{"attn_scale": 0.131, "weight_decay": 0.035, "decay_shape": "linear", "steps": 4499}
Each number is 128 + 24 x the weight over its row's rms, rounded and kept within 0 to 255. Layers, rows and columns count from 0. Numbers have three digits each. The size before them is the row's rms in percent of the matrix's.

# q: layer 11 attention query, 128x128, rms 0.0978, rows 0-34,64-98, columns 0-127
# k: layer 11 attention key, 64x128, rms 0.0921, rows 0-34, columns 0-127
q0 046:156119140118135101144165132133155096130108146161117126162100108152074177112089121112130112138141108107155078160107121105141121132091104121152119133122115133146125076129125123149134128145160134079118171074113105163179108104166125137127139148134142129124115107142113201131138113092118130097130081131164144140122129132114122163102130125167129153114113121155105090114115164090109153143086
q64 176:114125123071115074109108141114110157145117140105168130141080125176153116115132139131147090142143136123130093183105149147099104095157134131132107109120121148164117109125123135176122119130162118122111134135133102135124129148109117131132108129185186142098108136120125140096114102116131114168148093082115160121089091129098138161098142159107100114095156156158142167073134121105098133137124
k0 184:130161132068078083093142144090128119123107145107134145146099127193146146081117145112115096126129144134105119163117150165095128109127108116134108124134082160153093128129124144164115101136166091145138135114111108133152121149120102104141102138151172151135148133126134146097136099122119129149154118112140177095086086130082118140112123129110110115092155141147139166056132134116119140122148
q1 036:113147089149135138165135085153094150134104148152146145134124109176110080120118089138148167116085102102125135172106151122123120124070134130162122154152136163144135148109132107169144146125132148134085174114087100132134136128111116141117154076129152131098114173142123125092128099096138140122108125134176119141115095132112147118161151137170143105146135131160115136159132127137097114082073
q65 138:136115118177156173137129125124139124134133115134119136138172130075103136154115138145117150116123123132142129076171114101159129171137138108124161154137120108091161136109114145096130160125079133127128117120116137136145132126121135141119143125054058112153134136146107119139144148143113139092115131154160086129179169136148137112140118088148160141161094089125115079195116126136141122119098
k1 107:132148116089105097102123129092121139134097160091125121152100145194163118104103167119119103122147140152100136165125121143087119104133126111131121114129078161152124155088112144152119115160160114131140154125116130146143133168098100125137110141149164146116107123117135134111133084103126124158167126099136168109088085140093116117130135144124107114094168134189116165067138137103098135102143
q2 057:093149128138130163180115096158102137164155141119134118122127126112170074144148099147126134141091139127142173144140163124075131128148130153108133127132135113145163177148137111091115120130108151209134114159130147099102145166082128126120142088139100100151111149150095109131116129120122112119102172138121112139126090143123168082142165115120156095138139097164167145130124130141130117110150
q66 126:148101141178135172116149100145137095110127113111092113134159121100099103147138130133129173132135125150151175069149105071128162140149168104092139157117144118127121190134121139118132157080101147129178105131143146114118145133130117136143157129100103132159121118162132094124139166154140120122143128142109103138158175142163146087131128131141136175140101097106097096160127139140146118104099
k2 124:139113152175157171175140132146166125120169094148130119097137122061081122143148110148135134124155115120152132084144124122162127135114130150121145149111169122105111135138126103110132158114106162121117108135131151111125118127126191143111161141119110103121134124133145126167143187116133125119098127200129091137188155114159138108135123124115147132159106114090156110183128146146153104147123
q3 052:122109093111123142103134130116146124153159124082143107126151176123135115109141142138127136122148147133106140078123125148104113092170143145064124119076162116157121114143148154104090120104122102132088104169176127134070136128108094138100138155099142153128141169109136102138132140183125139134156148152138137123121129145164098121152128199096107127126126131089169146125134103143097151143158
q67 085:112183112126133119159091117098123130147148129138125143140110140141164157116098135116127120131118128151121131129124143128125143083158158133160130112094110145141148132088135114127127114102137086160089141155126109108111145133091102093124145130187124122141136169175092157104095075144172092158171131112112123161089074136153115097130138139149115124155177151166120162126110138074115143132152
k3 073:139114150162162122114069088125112115135144141082130125109130127150075098137122120099175155157143095173114161092110079093121141127113142107139138153120130148163201145132132154123127112089112150084153145129153112135107163107113116123114127130153116154171125123094139134176098153139173090123152145134112095152129120158119130107147134146156144142147090128112109136165122097128103116118109
q4 067:092103107142131150122163130125120152183131160112141072114137156138095115146156110147126097157082139114133165076143144154114113132198153101139171115103131139161161127141141125064110111089098143152110090156127106110088108142132138158122145118130112120149137147131118093140127158169111151115141152143153063131103138147138119111144132113127146157127123143139151131167145127162100123120135
q68 101:138129161170135165136124150148124105126104141118119131124140120100114105132130121154114150130138134155124147083187110123140101146106159097132147138121132122105139185138124136105123134121098159164133110135115153157142131153114152142134137120077070102147111118096122132100130161136095136094098136157181091150179146125147155090170109109166183173147112085113138117177142123115144103104125
k4 106:127104132172159159108110116148111137149143119134128109110143140084105093171151129146129148093141118130103137104158094110167105122149167131116143171090152127128150151112115113114108155117104152081101153126160166122108159109103170155116181131100111124115111121141117113154115146116142133131121153132117115143154152123175133095141139169168162139178100107140104100198127114134103100120092
q5 074:156093131125136128081160152085134132114106141132108131138145161132090138088151145105126120110160130128105123089118112124155105139133150121088130087108159122123131142132131131142115143090159107091116129114159125143126095110149079133115104189067158138152139127081122138142144163160134148159120099141126168096111157101124117184110106182141096143115102124068113109122124121094106145120123
q69 103:115147134127129116150125147099128154165117125146138143134083110159126155083152133133137082143151149099159086135091144133121140115139112115159122094142095119131125084147130140150133104112108086156088143146115111121165112117088087102132090126146160126148140148130113155132110107158132104113150127103112153085077080115094149183122134116125091109096131142147159190099124091132086120139123
k5 086:133122157121085116117154149127138153167091160124132162151091144183153122114156116119085106098126165115172097153116116140115140150122146114116137087158131137136156106167138145123119124152114137150137126112110093155159107105147099135171119105161130119130166144110137153090172121122120131100155105090135209107138118152108095137107095115115119143107110131157137147085151121127168157158141
q6 057:129093116138114107089141129068068122147159143110143133147107122112128153087127166147132150147147099125114090151150131125123118140138112138113098135096096136143161110136121134130102138105146093143151085122128083129112099104136076123139101173080141136131128116096156129130118144124138122135139109150114157093110139157124116154142094182120087120131081144068106138087097110079101147141117
q70 136:085165118112135106140117124108129148151124152161144142132094137175164131098106122095133082154113125129115091153087166173124142103140128142161132088131099152158148070126130129142124117154150089138094134131123081115115124113142096119135105121182172122135137153144125144119124095151146116160147136097107143127082053129098106130113150121122089104104133157147143162090119116115120128143151
k6 117:104119115088058105113129151125116155134106154124164134140131113194179155095112151092108104146118130138136116179102146172105109115128108124138146112111069140158131087140128120162102104147147109143134136113090114139128124116133120106165123108130178140132151134134096133098131099122102137102135114116133176094088103147109092118117124132110107082136141155157114141079146121129145137113168
q7 064:113122141126107126138190114106175129120103134108087152121143119194103138142128136131084147107169114111112110158125147112110099119125147072077108125097153135133122111127141157151154135130115115127154103127119106142173131110113107089134127148055150150136125141122161171098112113109147119142153083103127168103106110091103093138111106127123109136100149110072111129135162112092121129129118
q71 076:147095138151118101084143169121128146126119121070142133128143141155101133150147144134104136107120119161110095112110110102109103121166132121098111139095128161149096143108149135107121123134115103121109141157169103151167091154141113114123140133124164136112164150133112197143101139128162065149165073107141148126152124137142152144099134151091105085096097114157092089123126127092103149149120
k7 089:119117083167117142104153127109120107125124146097142137141134106134146143132097145070116097125167082120170116135113135122121151155136096142103167150094147146162156129093108142134116123143143098146136140117148068140186145120168100107181107120117095162149122121113132174106113163122127125146146131091133158082155133099106102169100117137111135143139080093134094112084128116117139123140133
q8 110:138123082128126160120148127109173119095082125126138119144154173124084138133134139127143122123175104094094073114110117101145108111124152127136182102135179093120099116094151133133109112137133118063118169130151127146095156135119108136121137175122141155120117160105128090110129157172104136132146101129127150077129120122132094142147112152150152120150153133082120121160138098116088149122162
q72 111:165103135172105155108125167156125148097141122079129139108160162108096085157176133170130143096150108118093124115144063126146113112112115126101113154139128118114122157133127118081092141121083131119146128140149148164150124152113123152111144142091141158063106114099145133131130150117124117111144121153144139115141156089146163130143097111108125174094097169081126090134133129105115132131133
k8 109:152136104143145143092118173140103126146122102103123125135153091097066143168119098128091121112160097151119113096116109083114126168155104119083126150097168108107120178096150112129133147113145166147125171141152095088148116166133120113124135141129081130130116152103166151151134174153117088108153110157154108121130123095149141149122127147113143147124067115125124105135125131099150146152113
q9 107:161153159132148145121107143170108136140137119177095098126133117059170128146135141144163117105120133158160129078133148129200123125170112144111105130096105133072120135104097090120129152143123147116095142124139140141133090126138145146110123131125147099155141135143073133139149121104143144123104126160156132148161149136146191125111139162134107145133147130170124124144100146134180089150125
q73 107:086145152137157138172125084130128115136160078159104116130113127117132117122112118165152125144104170158140169083172119128178108129136128134137135122132118141097135127140105144107142155128116142123110119103103141130109167101125134142078167098107093139143124111181137108138160132135101123110108186153114070162146146162155146092143130091161128151169151139127146150161110108122150104094140
k9 114:086129183121152153187125120150144116167133114127096098117084147127103117129119124113140120157082142102103158078135121145117090130157145120137118127131087149086120139116106102113175127115129166155129138117119150125158119157109161124111164092128147108165096126144163095128141141110109110139128148182112096150135121131114164090147148082132102109108151159109126132167084136150165107123137
q10 063:110133125106122123176153132156101124102135111136129127123155097147118113087179092107151148144160139162108159122104109152115079165062132160137141144153076112080111145144146137144104107123129123141156083148073127102138139120095134126147128092154144121143146124114108139139106152135085140097118143109178155157135103103079144125108125155091132134131106136100151138090120125172137142150140
q74 085:088147120115121087123131145125109146154138135112138136141071097140141134121130130094167098143134140117184109123117189138101150152208139127142119103134095133184117094167131144133138114106143120155138088140144110107126103136127106127140084096162180134141140177163134132123126139172158105137151120107114155139109079126120127140098154152127093085103126127147120141096125154125112107132114
k10 088:148169077086086117069148163112124111097116145107107155145109144185119113108104142139134109091139138098098092162122150129097123121146130101116140181136109146142099144115107158172120101153123144124158137110110123150125103157121126127139093166157137148133167148135125124109119119140119112101164126094143183060107100112127103125130112156108141140107133129180109163107123119122113150119135
q11 105:151134105148117154056136149103126128134116165094127123116145158132063123123140129131138136124148104119109111090078100122146148143102103105111107130077129103157138157128154127135102145101167105124105132153141084140155144161122065113125106159149143158097128138133146118135138179174123147133153139103129171098145119098085158134119162157142125150111110128105137088125127114114076150115133
q75 119:084165116090109096148109130125108143116110128144137125146108127165132136115132103113109080152145081121126110141071154180118134097109091127162120089122114127164138077125153117126113137143140094147095153137136083104119133130140107110105149108195151137110112137130121151105106090099122137143128143105122118113109088115112130138109156108119109101090124165149154174076116124127097125142183
k11 089:115144089063128107131147174105125157144151160161148136130122126178139111109142127098154118177123116146126105159112128127101106102127113154121142106133109129136105118139128127164128080167179114131113134123117090092116111115113094126158105154162157129077123124137102135111132095119129108103172111111132141116082084138139106156088168106098098124114129142152131116067129118131144153103173
q12 096:129085165148132137160140110140121135111139068143100102113127170111129097107157150189168165136129121083146140129130131102135078109113155159125119124134142150111114098107123117113138154122120119086120115117118179122101148130161146139122177176130110113119091112117150107123140124071125075128142133177126123147107179129151117110144120170119109110128158130074134094121114141097147141142136
q76 119:110082153172154155115135127140129097120140087153083115099159141072085128153134144151163167112116114122117169070123121089100114149137152164092118153142148130137124149130169118100159138092117137090159144126169169125106130124154128108108145138119128141134124152111130107130151141121146090120139137172120128129163167110143150090110121144126144121148111095080119071161134153130129113146101
k12 123:166097164164166154124127083129135088114140074159125100116101131091089141116138157149148149084128119114127149096152139105115115131106133129127163161127121133131112144129151142123193145119129132127133133106126170118130168122128140148086152134127099136128110146127156107127162110105134144155118127172136063165129166114117160096116135124154127138130136154076169084158078153136127113158122
q13 123:149135151115120125132133096114155135118152097136108102106132129094188112107158123165130150133113162135104106132107107129122116092072142125188138163177140088112136130142131119134100116136110143116103129130057134136131150145115188180151170144205157122095092102119121084141118129126102128114133141134138147151120102147117146110122108125129113123140154125151151126180124119146158125112157
q77 073:115127115114180146154141115125138077114122111124138170110130113158121118156092124132188123151118065139169151147131117108146136157142175138145134149134167136150167153136125128140160160105133139119160109124172108112132130134114130115138171165149143145154137122169152155144150146177124119139104156140108144136143136146094118108157141141140073131165132077178128125129104179137164121125096
k13 110:116133128112096122135122140136086119125129107156127117147114120144139128072144140121106143150140127112168150068110128103082160102175143083129124117105105123138116124125105115108140187112114109194165134091087132108130140115136120131151120088154146129190141129115152099109127160122110096144144093140139118122090110184152131059134112123135149134103129132129108148092092132131159117120156
q14 123:095170119087121112166073101119112135109139124144142138139129130112166108174112092135134117124125182154118118114142110157133142143159148137127153118147119112122134133136162100132105133094133112168122099141095162144125155128070172116124126116124123099110106123160097104106126136146113169053129115089086088159124139108105113128129121111109132141154144075153163140091120154174156113126133
q78 086:099130130133114145084141160102112136144130154136088137156149189110148121164115123162156116121128159127147116097158133137159178119173195106135115124123158096151157125105134122139122159124108119135086143123121110158122140116088072097149136156145140141105123142139102147101130147152108137136122102157093112147138100094175128146139128115139127104107096182120159165109130075117131112091146
k14 106:131152101139128133107146124162119149137135104122136091102145124103082163160139084157099144133151127112085086142116142159171156096108119116111130102084139100129133140143136133143109141101109110110111114192132077129092148145118113132144142133146069154101115117101131139146106143154152074086169141107100099112119126122139112114123087144108149140164144112147144085161124095102098164138140
q15 112:115092144147133111120112099093117145123124116129115125141087123161142146142103152154095114149142106170139136176133123161090113144138151098163144100152052140159146118155154129150114095111125135142111120102075124138164108150123149108146101124140134131118082140099132111121095134155110151149161136069161149103081093125073150114120146097139160126129147090163117114110087143134123111113123
q79 085:148129146138140137109094142120065141139105102098131091101138136114130153157134132121093139119113121171102147147159118150111117142099115111138111119153123144088111156120124161113131113161157116130072117137078140136088101129164156128142124117068099128149136154111150135106092102139109117097132122087176156147092084128085100106171111126146177122136133101158121125175120134128157134160104
k15 106:122118129103137133117088123159137161115155135153137098143101125123129084170133082145124149152172142138133149141141139145137073131150121123096113137157126089141166128142137154130108075128181107125127089125138166120125151136088122139126136134125157107103120140108136133166127148115149161089076147113148080145128133097133145183106146151150205158151145078106115101115113147120141113129113
q16 117:132106150120119096090079112149096118160116146136093134117097179129130122111102149128144115136166128143140135136127152141108110148129136118124169115174136139118172093102173124160149094169125123134143128146110172125130107102148111098141118119141134105148130143138150099141081141184174112104126157110103136147098093112174078103172117144180146122136100096103111139141118143140167094131131
q80 071:134080127121148137108103109161126107110101126139124106147160162110157123158115115104144080183139084116163160116164116114136112108116115131145113098122161113144136163154151134115112137136167177097131144131147111123146197104084174124145134104145147159131110115131070131112114134107127149148141132120114102090116127110109118124039108118125150111148166127139148126079126132121118135132105
k16 098:142171118144114117124132117163142138078118137141083122071124153103182152117145109124120127107142141176129129155094116154139115123149148168138158150180135105113172126110135119110132111131119076168158151165161169078141110120159098114134146118157138109136106101136139111156097147128159092140119130111120124160117151102167123134179107116149158133169108121101114113102128160105149118116107
q17 119:095112119158153115135144120082105139110146138114125114102129144132068114154150111136112134178148138076110109119149098124082113133100149114088103129130148133151088108122175116160132143152167092114107106091106119109091157144104132148099139170112144124115120118094114101105123147156167144125129132141069156101111164114119146118124120141129138145118138147074160134097066111165107145136119
q81 090:091094121112120137127122161100123128091134124185094105130099111120122151090141158141158130120089153124099168096149167152108120136096137141131144140156114123174095105153139096139130135142160103112136097125081185103120124091147191126130108093122126125139126127140146072118127111159071133141096164111139140118085124122141110091123142095151128145142143100122139130087140140159128122152157
k17 107:131119122166124131081094110104077134142129099117180100100125149163163116153137145136133134123155118129109094098131128167078120124085123119148122084132113173126124099100135161140126106109149106146139114158091163138099156179108136107123137123127138130132074117119109113129112130099124148114113140116089145118112085137101115080135151107123162101102126161094174145084117153137182114139129
q18 104:154140112096117119092183088133097135116126137124098108117140124126142115078130138151126155149187102154134095104159177155144161149109116141103124157133116105144165108148151137133120128125133130108164145134113130116098123120154103157122102107118098117180124130129101118074104182140169154125138128095092147134177137121131126097173102111134123185090129146102153110114103161149138132108110
q82 088:140070165120159121155114142169112138124152134118119113188162147103124103127146097097151137132137119154091102121107131164141090143139073130114108168151131072149128110166127107139119130095131090067157106135135122120118129139127126073111146139146148078049147132104132096152154125105131142152129119115122099129121096145144123140100155119108106127136130120139129125109131109082155132107146
k18 099:101150124142103128099190146112137144096120074171125112114127139101135152121143120137113137170137120116135145175129128189131129116070152119138125113132116151105177112107111135107122138145171128076096171147136165106144141138150149107137142110125124137125109148126145146092102158113149102163127128124117165105116112080126157116141127131114128110155114143080105126153118153210130150097136
q19 119:108131166078138108153159131138156138091112125112148137124142127120137140153123176136147105110117125115144081111147131133123109144143109076173166103159115112123116163122086114125109088113153087111158125152137156153090134131107182136135117128107105109087125172121160113096144083160137137169124084122136165111114126144134096159103149110117107088106123119122114113173114162172120106111101
q83 085:093139151136158108124149184151132113096119119105155085127181110131179120122117081097130129096119118124108111158149150141103088110108126107151119162160119143158121173135118147150147090083124088147149103143135106106101127106148123145091119115140135107102121128120077126083155144141151091146126122099144119190142116187110110112121111135170134129128133115143101140142120167121157136094131
k19 088:103127151108170142130144150136121106103091144161127133126115093127132127175107162107131133124192106134157107109118136149127111166139158108145142112108098135139120141114140125168131167140172117098105129108140122138090151119126149129157119130102138112177147150152096097137113100166119070146086121117145147116139117097167154129152063141144146116139115098174144078121141119143147128107065
q20 117:161115107133152116164108116118107153148108121148107142113135139146134119130078100158108151181078145153167118119130096174144121142154129113148131122142141069080099182093138111114145122123081154120117136095153158146106080136100137126125082106113124093131107094152132114152127104145142147124070107089124116144127149167150115103123128103106119125119139112159135164174119113133131098108105
q84 073:137135113149101137137152137101139106154096145129076134160112120130141116147157109124106184131138117089143166155092107117172153137104112126159140132142142103158085103153112159158119111139140126113125117144130133154103122157129098157129114064137141111132148126121149110114144155161104120132110155089131170140112138199125115127125148120126109106137122149082131172206114161132092095115112
k20 101:125118130161132123165115111168101133121132118131147146148099125132136119122109127149115090170155145149135050140155146155095123085120126153162118129120144084127139151083142131131104132144113156133167115071140157155129092091126158138132151158120115104116128119139136092117120096125158178130100125096102109165164104120184148138108113107076128086137120154173111158139148125135146099121128
q21 120:148121125106100119092131124161109122128110134164101132140072175135123110148129140127109144105124162092128145121179094102180181149142106143134143147121143152125157133163136147143140134140064127117112100098148129129143114134100157155131136122142118145154155097127112147105133219128092121119122144146145111115181115148126131184137113094150165113109083128159129112136129142120151096114138
q85 084:089162132134113174153124095137144133127124135134167159130139150170130114143138148137165138159115113115139128093123119143144124104149140157140150163151105137104101143127088149109104097160157088172178168133181152120126135165111133132125173115172181117121133136158137134089132153139116119098107096145174124109188115152133128069133111084151114135114156143131144121147125109129163111119127
k21 103:130167115144108103103141156168109100122138139142150156156122161184092132117142153150118142095120162140108191096187143110110166144131145154122127145111131141110153116171169091153147185090092138156128144136142108108124114145117132103137138096117128109145146123170139166109125172123135152106132113135138128150107125129100151113127114108138099099105088143136123156120158137109095142074091
q22 101:091131158137142120146128167136177099106136079127114169130144144110113124107154129166130135122109150121161108146121093135083161139133114096112102166144124148141139084153112160118110139116073141143129072147113124117121136158135188147124119119098113095137144099141106072090099146145105090095151119139124096135162108121146126068100128096095105155139122120130138154119098124147119132150159
q86 068:141111154106105134114080114116114087126100158182159138114127152126141070113129150135115101116138138150118164138133140122150150092148132146139148154122141148105125127128087095149170152114145109172141135108162175084141159146165146132138148159119190116140122122132129073133166157115130121166152162100166112150108086104119093132129142097133108118089133114158150157093115132131110125155115
k22 097:150170134148124132102116191111154138185137116095158129115141079125107124115130173082121115105127130143143161096157123132133143174168129154102133139118107128137116082169124129098113151139126140127126143168111110146099095102150169129159104099102107153177135076094129095128126146130124151095102106147115131099161110113091097095118134154162119122164107135123140116131107116151166124105129
q23 121:104137145118102133181098094116141141113119129123122121105110111131126170108145098158132115130099134105131089145138103151125160130123153119142126118147168111136118120133188119121143175115106133084142114099120169162070111169084146155106175132118152069087133125138147110115077120127121129106127139147156136163096177158183128145144121113095115102120147118132136137131157097099109128095119
q87 074:117095110083112128120120167152131108076102140121135112105146101131102117142159130107126146164132146112108133140104128150081138132095133149153150142138129125127100140140120142149090129155172115131147188118126102105128139150130118109103177123191085120106121158158124143179134127166129171146122124143115134116167144145123153112142163057098150140111172115158131093137107115124105151109171
k23 085:122177105147163119144119138110120122143121097098118158158131134153140135086108110155158097165108126127069094112145126099088079145100129113125134109167122135125116156104108132093157176150131068132117124116107123160081111097108115165093136104110152128092142143116150147132093116114113120149097149167120129176129118153131162101075131138145093112109140131113126119164120110113120155093107
q24 117:150123141129107181126101093153111133111149131150148152127126129125158093136141092127125137091101136099185143135132099147135121141137104126148150168167123096116162136092108089099113114136127123149151091148116133156102086120114107186161139129127144095170160158163114122135106148166082124119091124124160153144122149136132122148136115123121190139125135121156135110082102121097171083109098
q88 072:139183118179149093128119154110090155155141116138095128115130117115092118127136098124103123126142114166180113102140118137111134137178129113154125103120086128142177123137139121111123113111129113136120102098173162105150159143127159146157154056138170127126157126180097126146137148133126117140111192075116131135133106159116108132115118096106151118125116123178134147101096163111125144144134
k24 093:148134120135114188160131137154130155131121122141140125154112139117103124128141139197112127116115143094135124145114113132142114140150156142144140166170084084127164171146080089120146121190101118114153147143107122088079074090161143175136143184123146123141140148132107151143146080147123155135105091137114125169126122122141150169120151124143157124140108117134120113093142109134133108133132
q25 121:135156124115118176126102095157132126164146145132104110155159120064139171122117160102122120108138098114128164123099122114157141115129213146110168099154129113135133140095163110116165124174145124162130142150144131116159141095156147137113150139133123139119136118128116159136152104117157170137108120115103071119141147116128109129121095170147167178137108119184121109138170116111143113122132
q89 081:147144117124132136169082140119154079167131142176117114088101125091144135107126129146133157115147136114100130075133152107122107113138151133157136128116144095086177186093127131099145161146128116123095138151157149094128129079101110134115123107134125106115137103163101119072117156120151123141142123120098113097086162136134132133096125162105103130128110142153086177092109123124100110139089
k25 093:168149159118082146110154096120157158116118136078130125153130125127156121143111158139089106132077091100167136131099097108170157118116161109108154135130160125129113104097125113151158140120106163186161150108121124159154122141167129095130143137155132148145133104151066131163164101097152157164129134150139155093165110131130095139112116146115121143128183146142125135131144126146110137095138
q26 121:133098105096138140105119110136122101107102133130128097111157120123086082110128127145074162143116102107097148145119120159135126104098148139109118101090116173126096107148133113130167159123174102104115118168149110149110166132154129153144171119134153157111125131132120144077092129096107097103167127100174154070129095120114128139107117151106120124102120143090144163170173128135118133122162
q90 074:161183152120095174156154125120131125185154101114095153110162133132147128154127193099105135127125148120135137109129098088140147116152102151156149137096139127118114152121103115160131114159102133164101139143161127145143151101129122145098128124132081126068118124138102141113153158121120122150167115130117125151148097114127157150086163144144084090144097141137117114111091160084152143126090
k26 097:104099130124137154103110135142091100110093138107154114168119114141146109088152114134115133138140133118114153131118084152116156136113123135080128134139098146112131126054145133116120113183156072164145143145142104155108102107173110097125156122120140133160132109135155097129096107109154138113156130124157133075083147146155145059148122121153100147089174130109140129097132132158111114138138
q27 115:095112140147136162180122100116110142141114130137126137152168157125109125176148147141156118124158110164126103089144100143159134124139138146136166102122151159092130111154181161118136087151091162148144115159107141133132156109098152146143143120099158116117162151127096143112125165176134134110138187097173099165109106116116130130128116109107169110153085111086119130138120147138167121151156
q91 072:115146108143116136120137125162119132171138144089135147063128138153145098158135099092170133121097137167181133114162141145137130146139139099099115150122133086176136115122149134141143123125124072120137104135154141151112124160119146089123131153133092060117108120148095173124142148095129126127140116131101156170135142125093080123151135106148135121145128163162107096122121148145113096182090
k27 093:109125162122166155140134122094124137141096117142112129152103121070133141155173141167101130121148138183105106120134100091148157112098115112158170111132130127119124111123126143173107082101100167155117117140128133106106125092109157099107133126147131136147162131117067097092123163161123146153153091127122138133124131133123127097145115122174102110167111114095113163144090153129185115109163
q28 122:141117101134128110139125131113166117133102110122148099161167106144142099100065082126125123158129109142128126153126147131154145134133150161133167107094098145134094139125095146126102085149160130163124116142098112147111138103167160155133091124095089119165104091108120154142103148086151148122140117128161122097189123139121146090124140144107134113148144190162102172131150130126095100132099
q92 079:081093139137101131089115153086144108085109134118149128118176120132145087126108126154109087138133102149123161141165110076161119099142128163078117122147178118171134148114121161132117107157117149129131093126130126145129119139148137123163113128129154117147147093108139111129139133110120139141154158112115152146126170146144067151182083101116162156171126104141126122138156109162112126150164
k28 101:149109121097127136163136131062134109129158135140110145130105109147115132125115106146127123159157141131118143121111104092106114109090128148119176078091125141124095141110119113154105091075135147111108127104130148127086148160155126141140146172099104115106086099161104135136125137124174154138126107126100101150142136154201128128126136178115107151180134111101110100163152118149107144082125
q29 125:166163123133151097110154134116157128120119110149126145119130135082161156144109111129105175109121123104150094164140174159116147104079102132122154132168128099076142113110108224124141144134104137135158139099076133118156155127128072135131138147076158124154176147130114133151127084123116141170104111134126152131126115158126115135105142139142121138138159121133090140104127155132115137131137
q93 071:091191160140127112112147128137109128110126107117101123097167124149131108132103106137071157097132129114136117141104110081107199123115140145143097126133156099141115123101162113146133114142149120142110149128123112120160118097127139099160149117133113132126137068133160156133183126112125168149097080110141155183133106135134163136119099130125152144132156126174116098182139156155143159130142
k29 095:130094142142155083120088123116139141107142158135133151129139146115158134121097122094155156111111108119101137150140152206108174144124102161127162143107124134110114131101117191112098119121093136173156152117108125140149157107141119152197117107100152107135160182119094141146114137135150131129107113113087124134156160126102152099136131143155133158155159090143107120109160102120123146106102
q30 105:107118144104163169159152139128086148091137136182146108107155160149114123125113128138125136123087145152152160152105106111122093144160103130131174153135128122147115108141106153109149164123132131098101138125067192132122110085140137131165160118088175128153146147089102138146125115129124141103104151115158135145128129100139091120141114127108147098147123069165111166147136123103174157125132
q94 084:167113120108132151146127113128143155113106143123096132146127115174151130108136122132086155132180145108104118143120151156103118143068099134122152127141157133113115125101134119155132142123158156132124096105093109145095140085110172138128106145131147090132105094089143142094105124113096163092092133124113098114151108135091161124098195163157109106100158133079095146125118122175128138115164
k30 090:123098114100172147119157149174133193127126124137149153147108141114116123149138099158129118104076128096130104154133141134114104112160167160096127091146085094124118114157137153135161121093134135150161162118105141148165126136128115114090127130114106149114118171115132094182166147141108134098122115105150165172170162136157120107125151121114106101144099132142156136138147112132152130146066
q31 124:103159140147140155103149137165114111138171175146102168137145143086113122118097132134136128104151137112107125080159090136140178082103152117137152111161155072113132088112120131109136093098066150104126168145102117135152090106111107172134143133135112134133143108155102141117122132129112130094074127124090132156140078160108140143142096125150132139126141110122144104135105109148117147090131
q95 074:151121150126134113080112181148128154103184120092158122145136124128135099131187114181113130106123126129120127133104120094115111116121084076135088156174111057124126164155120086131071148143143101109145150141135135124111110104123165131132131095130161144132128096153126102137152119126142124114126127104141126095155123149139167181124094142109148144120103139114149137099124113148116101088112
k31 099:117141157119138107114120128160134108134101122152133182173163116107132116125092145104136147061140103079147101137143098141135155113091145148110124128162161127084102077072142113118095135146085156113116138146139134131178105119127097127146127079084116092126120105133117169134118153115072144125113136141135153117152106145137136131136148122132177135130120118117142168129124128160141099101173
q32 119:116085136151146131158132118132144112132108096138108156097162079117148111137139126061112140160130172121119099150178160097096094153108119118127155116117116106127113160145128146162150114134113124115146134118114085134122137105097104142099099133080098134131130110097142124121089151109138131146103102139106073135100184121150128142135123124074134154132080134103123119112137114158094175087154
q96 079:155134128141132156098139162100135144157150131123121109116159137146065093143085156149167129138144123140135118104129160098084135106075131118089087137106174151093128151132122114149140111129124129117157142115123155147135151130135133131138133162121134151077162107073111135141083095133128133166164101133106146146191117137170071143102128129104113128129098101139128116109176115122158144142138
k32 096:118082164129132127183165135103134073091100136111135122076122156149091129137108132122119115139153127110134130105111154118138133118131145150161175127138111100149089122131115157141156143111155157095153131166067133129116113113143106126093090139123123129112114125123125161156144121069116140082108160130139182144119166131108146128132105132081096139125102164138136115149113165144067127121133
q33 107:180122105147129151098149113157142161154126126146123116135113154105096171136137163145126142128156141085140123132115132084133143103155176115149139091106187101144135095138172127148129157163086135130127142110133131124089126158142126121120148149102117103087103128152133089168151149101127123125107152092135139131154140149123146091098147106119132129123146102105161159126126076100061112085155
q97 076:085142173137120145157070142112131134188146092211169148081082120145142109126138126161128110130143137164120093097124148151102129121141106130123110129141108125093118115116099119116137117078139128133117069129113147120108131141115134111106141152161127150142141154111136130135137092096169102151147132170126118132144106145099173132137119104145071106123146171104166129135108116126121121133146
k33 097:119137133144135085102133154114173102118153152106130123171108118147123146096119180128143113123115125118139156063081148122109117098138183126101129085134129111134153140114134173107119152165108128163117133083108163162149111121149118129169078133124120107125110093137118103139143161139096122100091149112143136138088151108075112107129123130119109160090120122148171135136129110174113148095153
q34 121:119134164156089140147094117120127125122137157136157107142135125079116128133118129129164115165087126172140112129156145123152133135142125102155178159191121082119100145116100110091146151080101154132138121160111155137115101107145182135129139088157096148133144117134128088134135174175114139135123140120123103184114131151179101096113152092155111148163128104115115141146128128136120087139130
q98 073:167100178120165100114153137117159147145159092110112147150119172142157154096169113117134103120157121173136161113099127113134090142152155122126120093138160131135135137137134094127153113128135149146117123109087129169129129132115153132144094178122099156118093104140091123133147113135155124159144151117148115138048099087134122147143079108145119105140147131060151132124111130120107099153122
k34 101:117133148140083113119133129120106134137109137128120119102124104099143112146125122068139104117130110145149115142132143104144121165118154095146132168134095072103154136114128131121119166156073186094121106124118137108130114145171182143136139087127125101162137143132151140156131120148126137104163143083111165142100100195131099121117160175129144153107081115169126159141107106150164113139137